{
  "d_model": 192,
  "n_head": 6,
  "head_dim": 32,
  "vocab_size": 3543,
  "qk_norm": true,
  "attn_scale": 0.296,
  "init_std_qkv": 0.018,
  "init_std_down": 0.00403,
  "optimizer": "muon_variant",
  "schedule": "wsd",
  "final_lr_fraction": 0.1,
  "batch_tokens": [16384, 32768, 49152]
}
Each number is 500 + 40 x the weight over its row's rms, rounded and kept within 0 to 999. Layers, rows and columns count from 0. Numbers have three digits each. The size before them is the row's rms in percent of the matrix's.

# layer 5 MLP down (transposed), 768x192, rms 0.239, rows 67-138, columns 64-127
105:449443530519561452499443559544450388472458549491490510505561583541464407494542411461490479547573420503542491490570534560556498472522506542468531494493529523525511516574522547569473500463488471
104:526469435427518478525415480457560473560514530597509550535519508539478440502486545503580477507513513448462505493403474430445544534473549504539485466498448492549441516500564486498496508499451509
100:478473479455552494509495494493491525557525487460525512499556522444572480502517525504461586491459473418451485472530472531482496549482485504495426491504494559566569437514421516487409574515518588
098:468453487502575548494476462502487497539596532471466461503496481460464532566493504452445499580485493465471467451509532436473534453536502565525530432508561498504498512499573485496566500450539454
101:510511437480418525499411544519476489444515449485560480534493540491503467472536424514475477440544461461521471495503550493468503575420560493439468515527484558564447497451487548480505518510485393
104:507533502453496474518556525573482480536476428494464538462462481470490500571490501498493481462462469490475479541457481528503495492546547505502406542496608466497486462545575551496484559569561518
101:533467467492506531442538475502446489477435492504511538596467453451544435466529443486466465562525449468445474534533521460504510452495497417506435454496442525547518557537583517542451489478507514
104:589467565466542614571526404476536458529529531575501532425538469529427469473535538491499617513465502496458492463487493516506414482550423494511481495496552520484527451605561484468507490509500463
097:478436531552508451533475500499528480480520534470480490477551576488425520478464499482521550560509505568570473471489509447467582504454531456510416544535497438520515505449468436478483485516511495
100:481581503484539481569560478512459486522494500473514498495503534421488479434410499538466440480514532546514467519505482459467517514614464473535494559510486509476499477502552547479526498527511494
091:504506502524469569509506532472571492487473521497489500498534535476536521550500444480439482484464513545564523443591482524477424424480468519521457455482487474470442551467514416508533487419464488
096:510482460458501515462509487519537484410542486455477410516516574441495493542526504511427459497545461582445524490471482495471498481463478473503495487460414586479503495504515524485443476539439480
104:523494487558440472510514488430516476476561461468503443458523512477544514508490499479502554479586597509548534513510506403499511526462502489509495411589512497592510547554466488474498511425441476
097:559445486574490537469444506489511524521435500457477490524515453414473495517571532489562487488461588525523442406505400502512549517497454514456503465516505484472541485473549577568518557474493467
099:476442480512530496442488519474537543483498470484465554478539528554528540522516548485554494454485471514540531468528527533485479504466455446515471456384500491491538478496465511546558477509444548
096:563559564508517441539501442428563543501563477477524490478445435509484518477522574542454585454540567468450480479521464530567524521516519498516470470546516464470427551533493503524411486540474526
094:451509564486516490508499531467436525527470536546522508395489523521494475510476447503541552488505531539488486526535469581555502554521486523539461528481570496517564519493489528514504542491463556
107:470476496454495510484516508443504533489453453594444308527491487519453510466413587488522479514506484460549513510519515515503495504490529508419539480450517518505495497491495590547515571501476518
107:474563559536468515541490463550509588550411542478517505511503526549485570541511515591518474541458433406509468531533471538468437481486534464523461522481433479495473498536546542530515539518503512
104:532499538523451494560529537468557534558527530532533535492494525600488490575438551506466403504507479503478503513485499492459527543475469498463491513521565436524525530460386518517449562463516548
105:510497575492514454506484589512474447541517505495508461573480473442526489463494564468455529481526545476467551490456526509571469434495563475547520570506456494469552528446615488430519530536511404
102:498536515476469564505492529535488524541494548517497533466513461492465400497565510508447511502511464516493484507606477526506506461531564508462485459484457513476457509527529547506437491487592443
096:505483517511511473552474534485502472547472506459477517468500508511532515532539534536455573436499515545435533485501480570455536495573400543547529463427530507475496475514523512561441477494542510
095:491491528445536534437479520449499539514485472498568530576487544542436562516551493497494451489460474497457500459525503491476485508495493473554520498598553588475490523516467467460506534438481573
102:445504454469478493499460484579474507467509530432519464571432574477527487513424478464443422466477456509492522461583527428425493524483516529504455445481540484475546453558542537533509426445519440
100:534523501459468498476551542476628549500449489539486564528484426480540500516463505481413428492405559506555554445508407450493525480546520511427470490503517482503548552512451533480492520537563546
100:488506464460503530466430576463441503517479493544506526482483501435516519517520505437465528426397493592501506535481417547481538501550507555484564454524507538476550497558519456485488493552507503
104:505513483447493552521498539504520532491524546492520589523507458513476526452479473527528501600488451486471451512468526501419482500451545499527519466516492593435495487482518527538521505436439461
100:487558561528480512513429413481474516507530559584506537482413489558602568451520441492509478506530499481536524467474473489519492497502514522450478545523500496508479525406533530502611478480514486
102:527490503461562510461541479510531440502508474503526479546444546474468545528471487491442375485467568438555553612425543463423492509496512472496522518520553494526550502452512506465415513477461435
094:468564506403506474441509477528512608506474488540523510529482489482522430480559537502489520497495497411506558492433514486360434503493506512525547465480423591506527525512412485478562552563509489
096:541458468560465451548537537523520485548581506539467430465533410543501510474502557460438567503527548475426449471492510485509476580447487485451515423556496579457553455423531550515573456451396577
100:517495475501507538516458528569558468515494531482524493538501577533508396485520471500559404445515407503553475511456489509438519499520434541531480476406538451511487488510516456499389493500509524
109:548511506480499503502466494597549633514497526508511520517500506495492474488476409468459466589480476504459474499536575444514555508494555500582506538427514523508502480496504556570509543529467521
103:448555451559508501494503500431514575563522489522495470509533517443588476565513518530481460532510418507513499400495524525439469438517556531527509484460485444518539448486488533472464480498527566
098:498547515464432499492453456498541452503478486516493497527526496503473472523517499496535492543550507500503562492526524528488515490572552534560512474484491489557586538547451537543542511545500546
101:504531532458512556543516468492574455529479555508491450524513512545447591503556522409479501501487552488545466574548507495489476564454473493557524510532513441505520540461520559551501505483513477
099:478562551503483458514528535463515483530462436453487562498515442501462379495464511461526555481489432457407565538518472486481557495579469477476513476522557514525511461543461477568533530450487496
102:516485565535502502529555563527502556492508491497550530551531538481513482428460565457520467470474482465512549502427450409470452452578539480494468521513517461524430536419472398542411529503461492
100:494476438393501489461445496565511471424543498490598571464457451507533461507506486511493437478493528494567463511516501479488489513487477528515446477519528479487566461530445467537605551574510522
106:441505510523508461491416486513483528422512478428458479541571478455506501487441536511476540475518502454456510459567452434529507520522496548478520520513534546521426485515494488449526548482358562
094:479546474550517476513450465567372436534481581507516462439462471508506480496483551491498563434498467407492502497560459482473459548522566495532522561459464481512522446557555559510514518537485523
096:473497527471479511513493498447549516490493488524583521572522522531505475511556460526521450465486537519448475514537505442463525555490523507447469521506514457527489505537560460501497540570492507
095:501500453498471514471558536567517521492515478505504492486481516512500524546451478451394467471576511542524558492517554463470522489508574488533443498607521516471543484482510526513503481520503513
096:520532447562471509515498499497480561419513404510544529476502497533502514468574437485562529464474461546439494519471499497545523496493490548425457488458429516578476541486426535470502443487567530
097:535522487525548484484548551524468547495493546504525515505489543488534517436538429433554529468511457496505480445507478578427505474496540574526528517478504557468525476547530521513390565510402482
100:458542485575549556512544489489469533470517537509471539461516438474456470554485488479504624514493476435501500473569462508608462467452495535511515535527452471497517514524490534496489510485501452
099:504448516555568498504499501522478529601440493474495490579469501444460526482493543500425543519483504492530511552498457521530522487450521563491480572423499510435533528474478576435481480539553474
104:508433552521546513455507573478490556511556600411540538439422480544523461473445491452431550541451437539530474476480479485476477519499517546477447492510461503568458513501445465457496512472490425
097:478516374518504487459530467532505544492551488460539480498499486513493533538469508466503501497479567470515490536472498434548596493443559476476585438511566508493530499520496508499499505457538520
095:537477482520462474546531533505510517448531542488485488466509457577495520496506462552550466491465454453504489522499464538469537497573496520449531474533494443496426602558556498497484443500452512
094:481502465460496441440488473520507532488443466532422509495480456453546527519467518476508447524510441468427504539528433503561503598461512465538474456469489482454511605556459433538407460510533460
100:465545436480479504487439489561507503506482574546454456558491583515531481479487533497462513524436514528494520514420467467549493460549535464459432525456406566487524573489448506474453532433513478
103:463435488522547510413477470505506475439573415544541443503546499534511490560561517443468539497581529469514462519501459468500425532440524525496491536563498494445462489492458526445519557461440507
101:469405488497529487456525537524502528539512527547598519518465520431510485502533423416499488510496469487493495481545459492523450512506493499523558547482570472531540582510570524494422518516472487
095:576438525484499454507509483501561484434468487441541529515484467470414478445496494514462555422486515524493486496460518493467516469505475468498431462569486490520504528498550462455596545581531524
098:557486506452458479497526461521525467480536542518575536506511531488473455477461530527540445477494556569431506511489440506501571427459488537515486521492476485420505547465368496453487429501516512
098:516535573502562499495516513479531491490452416509444477528462536484505446499566461499466506506426487545496450509507595477465543448508511474539497501540572491546505536482513500454498543466527563
097:440482559515475527511518504484517463475472501492525469504553488512473579532509496592530582499505439540461414571558520487586522499533428480525593523518389439540538458509490511443495462507439463
102:504510504520529434466455550468478490510534502533463572440473446508499470477456502505523538520477459491444461486522463458571513487497525542475469540514554475428536454411511522403517460481475518
097:462465449489514536542472493474493440528480515526473501540416511449502362426498513376443510496523457471485472510504461498484493452400482553427464501453489510465516474483478453576509512449472516
107:450559456440470459482562510532532504524553514487552524486478506568406472541509517469425415469550474518491505448536461512500447492442510450454529493463479487549514489509467472539464400521483497
105:516484562542528407493514540526438467498580520514450587491471478569547495511447528512553500544511442482504420551527553530469497408491459451501524529461456526441568543484441546580504484514499520
096:548442513558538541516459459465433522438542494442515417471529503578511444522547474505498572524508454522486580507544523513518475530477478517504481501448452501526452468558541443446469511462459522
106:530511447502402568523505549534506488520524548607512490524520445425513516525528497539511518508448441478519521534508522512508478542469541532474409537518502498493495522525501507442460493500499519
100:487489512486499512552519553481512498513523616431467552459526559533488426563483504448473560576528483501538440485490547513525512552488557577574492537507576440462537494528528394471465485471501465
102:488562509492450477590576508437449486510515458548442443520496465540502560428476479469504539488488544485543485438482536587490529456485551488528474539499592521534601476531579483473504554410426490
088:519499508479503485537536526474540469495534450397511546417523442468480471486501463529571543454514508518514526539461536500516514511480485597495516478513497528470536496542455511493481511481548462
094:506468439531537511536491564464490547524508464529542503482558522444525579519519543576539504455569537518460500495445549576490577568504611490535585527479431542442446486468531529547568445446488485
098:509465464496499459557471567512489443508546479468509454513489531427500494470550473461568457508483495568443511500534476508475505537588496555473480467462499470562450558497482475486540532490515464
102:491566463547532478517439451427489467470504448522470409466488484608540478458479507416471450470549532531545572492437516486503462467467506510552516479518500564469446561484501491441507431497479550
101:460452550485505576483528533509516436486489546552516529501508511504447520564513485509446479480544551562517480489401524511474498549478541507519514457551490541537490495559506557445520492461478529
# layer 5 MLP gate, 768x192, rms 0.235, rows 68-138, columns 64-127
098:476492518443379541501543478525540468533473512447523466524452501460508423448430466435484537479496548447516500456509530519476530498532461509514476522566522480505497493471526485518527494525423469
099:516463501492524458520532541576514514539491514546518452575443533546450421473455501553425507490501520531498478523513493488532531525515526509516492522543545479581497539465482514473480516548584531
099:453454494518515524504473601525528573429429531496523463555530508468535452559444456479521462459435529457548565526549412517551444518482475461544493476471488409513514451552524525564565464479550479
100:489446443509462485513484519513498544444511508535411476491532489503428501561464464466549478454522534502495522466465446544500430459430481522509502509545428572492541464454518536511482492534468467
101:518464513546446521467505499496468509498569494507520527505514513517472385449516574515496520507488560540491472420506528496557551443545479503417495521475472461519500529500471566601488496483523476
100:548516507485585435525584462537546449485479462442545457515523503477485449502549492520411423554470511538450501546535546491572544511508488510458468533501475549539534422525544432536447455552496479
099:449515495467467503513501483476501506475418515512512424472473498458490476539501479495508482535490535452488435507516458489490484533512507543556444454424491491507517585420490434481481513503482469
095:554545540504513450438473442410533563546555491502550549461482478502461576573468516413535528501474431513544554442482586509486545488503491487524534433563525570621539450490410431498468538472594516
099:420545534413430493508417504559454490556465522522530551437470512391461520426465433489452509572538513509491509512539509551495498489511507535520548475592535548510498527449423514402513444512548486
093:466560471546489488535499504470387484456580588460553525472427452501495523490443477502557502534504548490467520514445534467454495503427484493546547454500586561505515477475468526470531498529552480
104:554518471520487460476568556504491469426534488466527438490508461381448485549546524534543457510502493540544527444432473468502510478457539506485480465547583469517521425497472560539509498520520474
102:468473487493511448524487497486496483538452457489520556535478454543540523491529503421529637527421446439492482436534492522515485568487520532509530477533512587511510510546412489437516553534538506
098:551462528503536555512608552528465535537538462495536540502434433458507501475514477539512480472516459486510497517476468541433533493469458516501429526488556492468521456407538464536500500494528420
103:478513462481537467473469498477517500547467467521531460516474502453424478499508543545446476553497521480472526534459542471497437492481550514545438514591550432505452546470464502458515535568451492
096:513501469523469532484502504455374531529521483523516520505464538473509471465483500516509414502509494456545506481525471510491562451433514495473487485548540486504514526539492494489550534535553561
099:558442439485486433426570480492491540454491480545530463531458428466521480525484532489470498430509503470506497458509532492525489515461416458441573539447487444537453548563561471438537480490551507
106:520501458509507523456504522452489511502510456548474479468429494531611517485442427448466508524507453517429502496534469576502500483560414496430549417418491450538457513445477499445540497547500496
104:489527470427484459469516428521559446526459549525481470488513456519472575418522536406485566499474508536444519524534561509478504474528490566547493473538497533463510461519497473552470483528537497
096:507452484497444522508456515513500493521485507456470511386513481491471484566467439557515526418499518517464512490500472471510476448522545566523489484458519481478460493535486424509517590555512423
102:438554488493444524430533440535461538483491575518500506564581503560506424510463486482536467446443463449452594566471500520474536535518452496466501461565485484503516512460487489522492482476496423
100:390495531511500519457529518473510460464559510511456519515500443536483508577488470436489505576577459551487557482471514613497501472499503477503523518417465495442455523463532483470494501500518447
096:465462523530473413504544475504482528470495451480539468501452558548592516545559469515474488549500446527523516478477514527481518433460463468464526482562521541560530444507511449531448509540555503
098:460498420474523531509505493486539483458503467589501531580495503513446473520472481501445483578386481469473516489528516470475455436560526482541487446439558500498486457498513427517492508547493499
101:521525507504550490496468484432507500443493426524515556517583510458486490526498584576493519598503476488484491518508515538443528486486422542497481434468530570545490506522497457538542508521531487
103:545472530538510482490529521484486499480532480469529483539505503464473495443425513507528519402481485485468526494479490505522515451461549509525497471524509467590553469430473480490492462379442388
103:533495501532461535472455487497515536511487547514462525514551505448538450450465491474502465498512478470521538474577465525488535503572514495534517462434453447535471501550520508495497490523561504
099:502449557463471474497463586421568440485519515520574576538595542505503521506412497539505423513533510534508510449457466540465513495526516455532498565471490521510539537575434488573440509542455474
100:443529464515476547440548462465468528459478508531508493484540476573467476464474409516523487560515529478487481528495540451439491443462478465493523483500460487509405517477543516439435451507525499
104:476501493510485508527492471492478522527484453482510551516524574529489431499491546431458549512491467531471477507472488462553477507477504499442470533513480472474534515485522419471524520508557523
091:487514492494477504491519494506519472503485487545504524556495471592462560376524480470499503493525500524518503498528484505463513518535411540418486465511494540494435453423520459495490459509528570
096:530581485464482533465539452526526538487597556453478537584469569499485588485452457448429483535427516519495515500467579516482489520509505493439460561540487454519518442464494510498491540489536435
095:493456465519470555514498496497540590551535490448495487524439482519492486508567456485528501526469483509471455586485477497540594404581459552538424497512507436478406505514499503460472555556487468
103:471547505420526447460498475486520477472550472483560475540487542411555486568436572564488528458513495482488548526460510556498503501502538484473436574452537542524492494506517474511506535441558443
101:477488502527489559488507507560524595465518546455516534555443519464430466468419516507493472453462436446503441495493571484444475542503509435544478435490503502432492554580464463474384494410529557
093:471479535485578531541488553344488481391524531508503453477548501487481497537518464551466493420485475515457503483468482473516466490486539473516534481507490531560494453487524443462492521431503468
101:557471534470499496500546509519513566417503547528555463533499451577533460527550497503548462531492488500599544465468535559520477518532506455548534492494480417484562513490400524531468412487468549
098:466554540427489529464565477498533496577545522542541582577532525488495473545511538484477527458491541493508544383490519482475459439487488451514506530558478531452564554448467471492484513558438391
096:477554502464398504516444453514427526493468498480452524526439521480539502455527512499549445495496478461502417424511555529491516434537498503546556448509547492495502491503482494566533515526521505
099:504479534454580554481485445527445556512461524505538474491430584514578516455497405502566478539455499436541498425532503467522549507543556513396546479548528499431475495436516476541461509525469497
104:544516518425447472497486515493500495529468504552423501501423503400554446428508461547501516527573491535540491537460491536458487535594523556465541559505562484590424503497516476523472500477496510
104:431444448509521553530521530470549425441490547523551508436430466584550488528480523511525556511475455475511531445532430479499575498513493442504508423527540434542488512473502485491488475579495504
107:520476483534511475440585455525462413535433571452553485476505542473450465507448536458484469560504547443464520509488507492538544504520484477493572476436503533457433460486493409562457451513530532
097:513515486486491455556544473544478499500502453447535521508457564507456549604552503539561609545503458491543476522543465542508502463521549439439445501478458474479519538541474440454421582506480557
097:553510454465438559485492519512552533526525496523492504514549416530515432573474455402498524499484495478502583517523443517398497408497459565470466544430495473441461496470528501484505475501465535
094:505493425470468461495481484503519586524556484447536517534431495533496452422463465489486521445493509564504573460456531584544503570503490554494565531437479480492496473543475475575567512559543507
096:474455546473443512504487519500533513474478514487458490428475457489521496512452491548478450605526468533456446550544524521493498559512523509507541493452527403550482467515593472423506486512437534
095:518545508474446521459514459458478469508586534464548517494454569520511527471504472485463486503487516502458585472423415503487545473471475451535501419575447496512438491450442496596501599535494476
105:476545515563431442526477493533549523484530557468525474504485563525474519467449537534569502547518527458486454442542551566482501524491498475459414545489506461526464519424413486505551488555508547
099:514489451528602489461497477504519486578520509445496525535527467513368495502547440472515489536450488436536487476440517405525448469503457511497547459521536456484516487509404510531503522534500484
099:489452479502461544491475499526459522579517564533475472540504499521545441504462532451544513500455409477449510533570540472464599511556455482520511449503421543552488536460572520447502508472449561
100:486459511450477486472551503470427497530498499514513467556470420497481566481497517482481485496454548507528522497507466561516556482501504524557450475487396532494441473400540486431524497522512496
102:505456519527433472556495488480559547533400469548499467489473515434542451494521506497561491463477466465492405531526577445493448516466562527503484518465482472538497418478465493546465442455502432
105:490483439550568512439475468504576500488439545496552519501464477498517513501477485474473554469486474428425525550534407587424462469539502541537426483442527592470472530521500419444552466490466539
098:481535520581472453414460453490513552500507466393554450473458558564533583497558482480525550572486444441479522493518481526485491432502564551528446455492505580507424492525513517492439545457520467
100:397508385569479467504501522482505540477512528483563475476594497501511507510477483520483509546542502431441459522442538392500541493426489528461432462485462476488512516520488517471478482541520444
098:519490514550543488465494512485503459483507464413527526415517562551493490506492481523442444491521501490506544447490499428475495551521488487549461482524514456542506433508503506467492494590567465
093:482454458446529512461586574488534454521607491498499550501521520535477509474469558437540469480468504520550494542450433523477505524479448506512492456529503492467483438494443500571459519506460507
099:444480434481447465423494436543530493487475539512462456513454484532455459487560506536447433478516472499431481516530473539453471476514518511498508520436472520394477531534512508507517470539499441
097:577504514471526557477406571494437520410442529501546530474510561447502519494456512487486527502480450451548484523568471520445483551536467414444484539487540555492580507537474431463543493491523517
103:564481497430471523445515533498584507446461501531390492565500466533515500525534447488456568520528526547528499502473600488571507457511489559467498430500473508592472578493493501482540482538555487
104:534453508574457542527501482511596526450487484451435533523427462524477454490499457523500541484435476509555510508515561501520478495544502567477515484506582554496507524555459469517504525509495480
109:482537406532468521501486509498463569467438440511468519517514524561463499479485400423458446495490502546523542512466450495479511387518499440515567527451550523576470440533501496483466525441551477
094:443561516437520531437499461507530467511470462544573500560534451507529490532530561552519475423483471533455483538410555508516513470481514483453489486514557549493483474495468446540545467460479474
105:455494462551516431512527464524532460546569483447528497576521516508446528463475467523445499513526468447571492493564507581521566422482505511499542416494459576490507492539478453528512453429520447
103:570445470482463479493516551462565569402516455480514572415502488510473474496480514564542511542481501479541464508484528422527519449414538552499508454520555562620446463444485473446495525599565523
098:514536571504479580526473461552522550499522478496556519540555495542516450500492554457429535453427497511443488524484419522504505513568528557465477536452432516553524535511437508478456537532539501
088:506525495428449502489486511563472542421494522517476467538496448432504485438507492491512491489509533559455526546499477517481424543531487538479517465516520513465486489441419498556483449495479476
097:504479514533518563508430595487548495461471546513426471525483454520455500502600496477546493533538540511427493468471526453514457416471529509564524514521537523500473440477480542527509489452476565
097:532475507442507492537585488564521558465472449487467428490427495395534457452572555515460493539488513422464484481541513505504572545552470491466494500484503414507572488528511589514488481457481428
105:454526465537504534473466478547527507451572469503477506530533535464475523475482528458469556428492509474508487499469494469501522473499476436535463488461526487545447458599487477540541433483448448
094:543509532525485464531611490478478522465445514478443502557551541466504505515500469514549434545442476463514516373501456533570514499623521511532498427486495498546474543476493515527427546469527492
# layer 5 MLP up, 768x192, rms 0.249, rows 68-138, columns 64-127
104:551464435452525511515516437482491418473509549642543472507442524540510511554459526460550498506404525515458510477497479467533525521462448463486517567461492520539535471512433517561494449543591514
099:491473420516520548462454483526555499455546537546466478427511559506531502590536482436528508437532505465530503518479512452496491446498474524442516392446465447573553511492480501522445522549567536
101:545475482482480476437464487396492411443511534496452525515475475477505488493560516484496472482538528565476481529458483499570460458433537435528535478538563514514532548425440519481520445494472512
102:610499472491522544536489454482520451457500522538503463465534552550468466452469487520538554384498508462486513517465509479475489474446451515457551498499473447502474482550487500463488467506550462
102:527552512487505524523497511533471487536464461469462541532463453552497469477517517568484502436504466470509478499458476480534491457481489487575497522478534460472570482532461479522477531573504528
099:501536499459541497471505446489464488484532470546522499542481496487516441559547560497532448456571522483472530448535513571455517565459500506490533530509551579458462506557507488514485533480475467
103:545431487463499505489488512540530554494496503483521526553542478503466463559563437468473558548483447485471484502533546479485435526567492537530512439495519497452462543467545483486537492524518579
089:462490477574482474472504484442516531523508521500449523387526472513542497493421488479452593547513527499424472464542515568476517478454450448551475530439506453505485485481438489518495418531472521
096:499544461500458540543394510560506530557456502497495546549538480484457493449488484408453469511510509543509559486499501574516525560551493510555518485537591452473464530426455519453460412457468524
097:483456549534478503483492512510449523497517500513507535376529514449490543577513553457488508486502490516477515499437529449513512504454489467484492547537429475565558463510485480493486552551421580
096:492449491510467434553494528518546444528482507466485543531545500470533489479517497521542485420536547533449578438613492452486467491510424488462577525499470481548496551485555496421541486505518511
107:492479602506473493505504443488508539516521504514488504437453476492400540484516507420545487487509495531575459533495498513461563446448484550458538486577556513516520482520441504480509560519519517
099:527475481493502549482535456476433499522520498543480536463416521518523411524529520474504440496524531493527494477543440565497538421461574543486505498503407583494511485492464545501490579469512526
102:522531518556534520514505407474500491500482497503483467439561551569498567607466417521553470482474516452499464484420493480492543476561486458479476488514487447407486537516476545541507516527478525
095:556453525487568532485465509490464473401509521482516474524472540511534522445525535548489488580433502479525504497550522452521508448475463575545591459501423556512536585480519565475527494512447495
092:529479502495438486505493417629516494569508494506510531560505461518508545545489512501467523578501429527502491454509458479550530481447496456475453515508490442462526508480474484482499529520482520
109:528473567503493499444496489567570529475509511506521492478441544485495525423507567528470486482479567478534477474525419503544457479519546498499459467479452594471531452523608538500517499486475581
103:484474512521489521506399531491450593549471455511503529436547498558574506524499453451514538496451507493546505584503488447587521430539526468576551445464462444502459510543542452414539413493471491
104:531462471500513497463521511519495543463490544537539523504475492535462423451411507528460472540506520508523562437500491511468539512486538473569541544499483497442526464436546520517536515514498526
104:545446505520523463598482454490467497403477500460472488467449511432470542528510553536511508510536523516502563556515477537563515493451464550479532451525434479499492500544476464533541476530465568
104:611518475520523591508488482485542507429521488414498494474435460582458492535509465501545454543395551537481519471474455484508502436483426535488540476443475464496569458494507530496524502547453590
092:514459407490516447524495477500501488522550538536615471535447559428522441483526505482433515554552477522490467488436479401557531567545490527503540458471501529516455548478533471481501456495482530
100:509431547450484499545463478499464564509485491499486524566538447587515486471489418508518392530515556479476489498556452458488536484524446484503488453494504514499452508484480468463494514490432538
102:530529483484484477529512506479491487475498522537402511552540522439529527570466539465477476502525505514506525497505539530518476465468470483442466494552479568500530564475518401466471553544536518
104:460425472528539493438503460380498543524466514478515493559460490472479507563462493506421467538467501514524482501605564501496506482509443498552505527469492547453554402483471558548515500556584510
102:511530484494476438502534511535514558559485563525456495560490499495460562448511499530511474455414512526505427540529492531518412438476549570497547508474461522481514521547406493538523480515479521
099:477518559468440575529551493465503468520508454455586531463524486507515430537509454512506534488475547526474493518480530545481487462550494478518483514501562504516627486488498471504558491457482478
099:517474548508423513497468558473520483529470494581419554476443444535521545480555501516509541465435497465458494496496500504561525464507493536516547536515510426545515547531448460451566452465566458
096:518486570463530489483537530507519479503494500531547444572473504586421522495426488505533420459465527462546531518494544433532491474533482511516564534556487473486548460506446519480502499522512523
099:483490421492477476452562498464460511516470534525529502594512523469587505550549484490482452530512520466440478471478519506494570566453485492482512481491488459526433516575534595533555552478497484
097:491536499462479508554567541531478523474542474515476461440462564541482523424460447515403462551484509472472475478442563511446532587478506477424457530500507549527536489468528540566449562525467509
102:481465507452560467563522506575453501519492507512509489458512467551497532482497536511538455446434517572447467501544560434468520467542499570503562567525502520505498469503492509520479477487542564
106:514535474479548502473503448509531489551481580512450520482535557447478441534436431523540577401390506457521469496517540475573500550592470529430526488480548506517498567431499544534521455538502535
106:480534478515475523517454452463530486504535458505440526501521495484541465441552459505532534535508550529572521433474491457468594501519529438540476516476517507475428553492491521497479491529468583
100:523540470454430461540475435524469443568460525475486456469518561440511517569532547525544551548486516541524503457472511518505570603482495512514505588499468487435501538567460529563541477543517507
104:489474506524451526504493477414552526447462509525494445531511414528560487534509444535500501494493540481522498532431520495457469456458479547581537473479529480430599470433439530508427544467515532
097:544483456492416557548445501484431522473507472481569402495493452479513513474539461500552468510484525519431475547497533535448542532469473487470514555470468451513459491545445593552462572427551556
094:541421513433503474512502509445510573461523428490471531503541533575522550492528527496523574513432482494529520520454419448513458504485536426502482507481494515513417472480512531478530491530459494
098:458570540477465519503532507504475416451458434488536482517435483508511507475472473447480526466530560498511492413467449515469541442571501490492533504506567498480475516480526448498495492535485489
101:482511566512560459456519557445475499457470547519553464506545464541486474520520524565521491458556455530583541502457520541494490528588529465490537514518534497514438444483504562507545502482458493
096:453474541505456578538507549501498443452509562575454595465444474490527548471435534536459514496490512445479435523520523588527503512525498459467472461520562429556512534483496541467517478471431484
093:499424521520446466507478499533530503492575512401521439534480537514463509495515527464530422495494430515442523471591498507443509515536498537549491534520546493441540442465445478483514504530473472
094:530506383534507452462500493495428546463535511460577521531544546534492535520435458508512562532390525519487447506478479428487469529495528546542482501460459466562484496448528477458406507493505461
093:501518473442514500526528545503532548414572518475541512491589489523457530550452528540492460463464511512513482459530519463521462496475528424574474441491509509483441509490524508439477527492557487
096:503563517505491583520475548490523466571495543506478485515451583567509513465447491523498415465532483532484466437609488495452532455482504507527556520498477560541518451513486442444467526435489495
100:544519536419527516520444531530429572459534485503534451451506480529515488498377515486447518542544556505512469492521476506536532525439546469511600481508489540539515440519478492518462541544432474
101:494517529537476498591404521493447500509527490521554573466557434465417533493536485542523519459505530481524481506547503514567459464463465448486478525444516464531457521498552487481413498580486514
105:481593537536554510531463413575542508466471547485583508488483535489514535566496539467501496538488507416529492534489464541524541496491542477461534510546416489533487507475529447545504485483415523
097:520501503505476538521498491498558480551462407465574431524522500508471480548459439429515544426552511508478433522532571497463478554522458489412503445528537431562499554516432526402526522565459457
092:563517452551504493481502484481452518460474505511501430519478501638513509517474518500564510529459418481551474563496522435561432528542458545510557461485484485525502557522576475439505529463520499
094:491449490486456569442472544601495557495495535556473486455417470498563539522530448488538562543501499454486512560581498469566519530544518526458544480522514540473506540536471491517486501521512480
096:445473561518569491462571537546476461472530511529567544421528514489499489540410523501432389413519479462524492493481451515524485520454453538444529526513487467438461455453534556469492515518505480
101:532474519440511493512485473557521489506541515482566435523538515423482514460506459493514488539462550474506438514501515523464504584509480479559491486555461541461510482487462485445561490526496453
101:505508542475543443549502446526522541511476488464434539555522457555569518526559524471481520507443525515589467475585492494490436463467486510431489521510594570572528572499507537450492515540537507
100:561507519560470488522485531484511539529447513462442497523487483519484492545439489447480562455524484490462530484485502480518551505527439501522477434513496489470451512494531514553528487530464491
100:489473479518526440469567529540423536524477467519471427478485486479473479456468531491519516526476503508550523479510485493485482458506529484485547522517541368489518426544544432484505556532536524
103:590558475532577494531570455558518462510442499570487558499451442516506437560499443529538487472477452528494523514485501496485538479514406541513551531476472498499493404513549476501495420526405555
095:530579490549476446479519531495491495493445526527484487510449530410544521580484420518506477481515425425394494517466543509446515488458555469523559484459491473471577461460536497477470473517490494
102:538474495539492498524524421449513524513537544483534502509512548476533491548510552495536457569524571470454436580509520485525504506541570453537506501422502480437438513479507607522475509416456449
099:499502507509542520388468532497511535536470456476475538458549566558461473503542583475581515456500488509497567528557513446497517438459486525511478474499493476555503511547419461501504477456501531
102:467467460473462575515478538453569479484483487437530522524507513556510495508535434440510564479514475559515482551469484460398453447531509442550479492449466492500506412463487517469513468493464485
104:513517572525462493506478518549512409540593518449481435522466482471539550557459524562423500480500467497451495525500546504501543491499445545427442573516575470490483459487446468499515574485580551
093:483503483418531517476486550544478476486493511558505460464530564465487448550420499477519572473539429509440489553485449488549397534493464509519504459529449517463483460503525439521556498564479532
105:461476441447504476494443446487587519514488493505502510448509414505515484524431463464555543470457481487472500464429480525472547484498458504507504566462536518516508549511460476444550572519438545
101:452532488511436494473505460461454451507538508473525441498537422486458568523522480441440531437492462504542458529492532474518499495503564504473499481493537571501557489471442514525456512510489360
106:577451436481472512436589510501430452470570452509454441477452496501471502506534432558559492568529562529562416480509525559557452497474479453513443488495544533482559560545498426416513518444560481
093:432489561578534501514504489457503445485453450558480455513539487538553474538525514558471494508521530518554507475609510532466540452453489462474510522519502498520488426499530565566551514577440541
099:546558449518516533469542514527399476486495529492492412550467418580462469510595571522477431519492487464450550481555491512532470561495510510514519520564519493533506511437509487497478502427518522
100:473442471534548546507460465546501506485580504442540541501421478474418494461513504457489431490493520492464547575525499441439492541525505507450539515538473538456494561514436525476469517505458469
107:433514508436503547450488512543495544447489441479453478497542440512597547514525517470510544504443464493446519464539505512474462441479482544543527466452504524511481560461472512488570497482520461
107:460497428486519527544539486448512531518474480455495556583451489444433490513494494499494486459500514545555500452490524502565545540548460534544494512481493457623503614527466502528464478487470525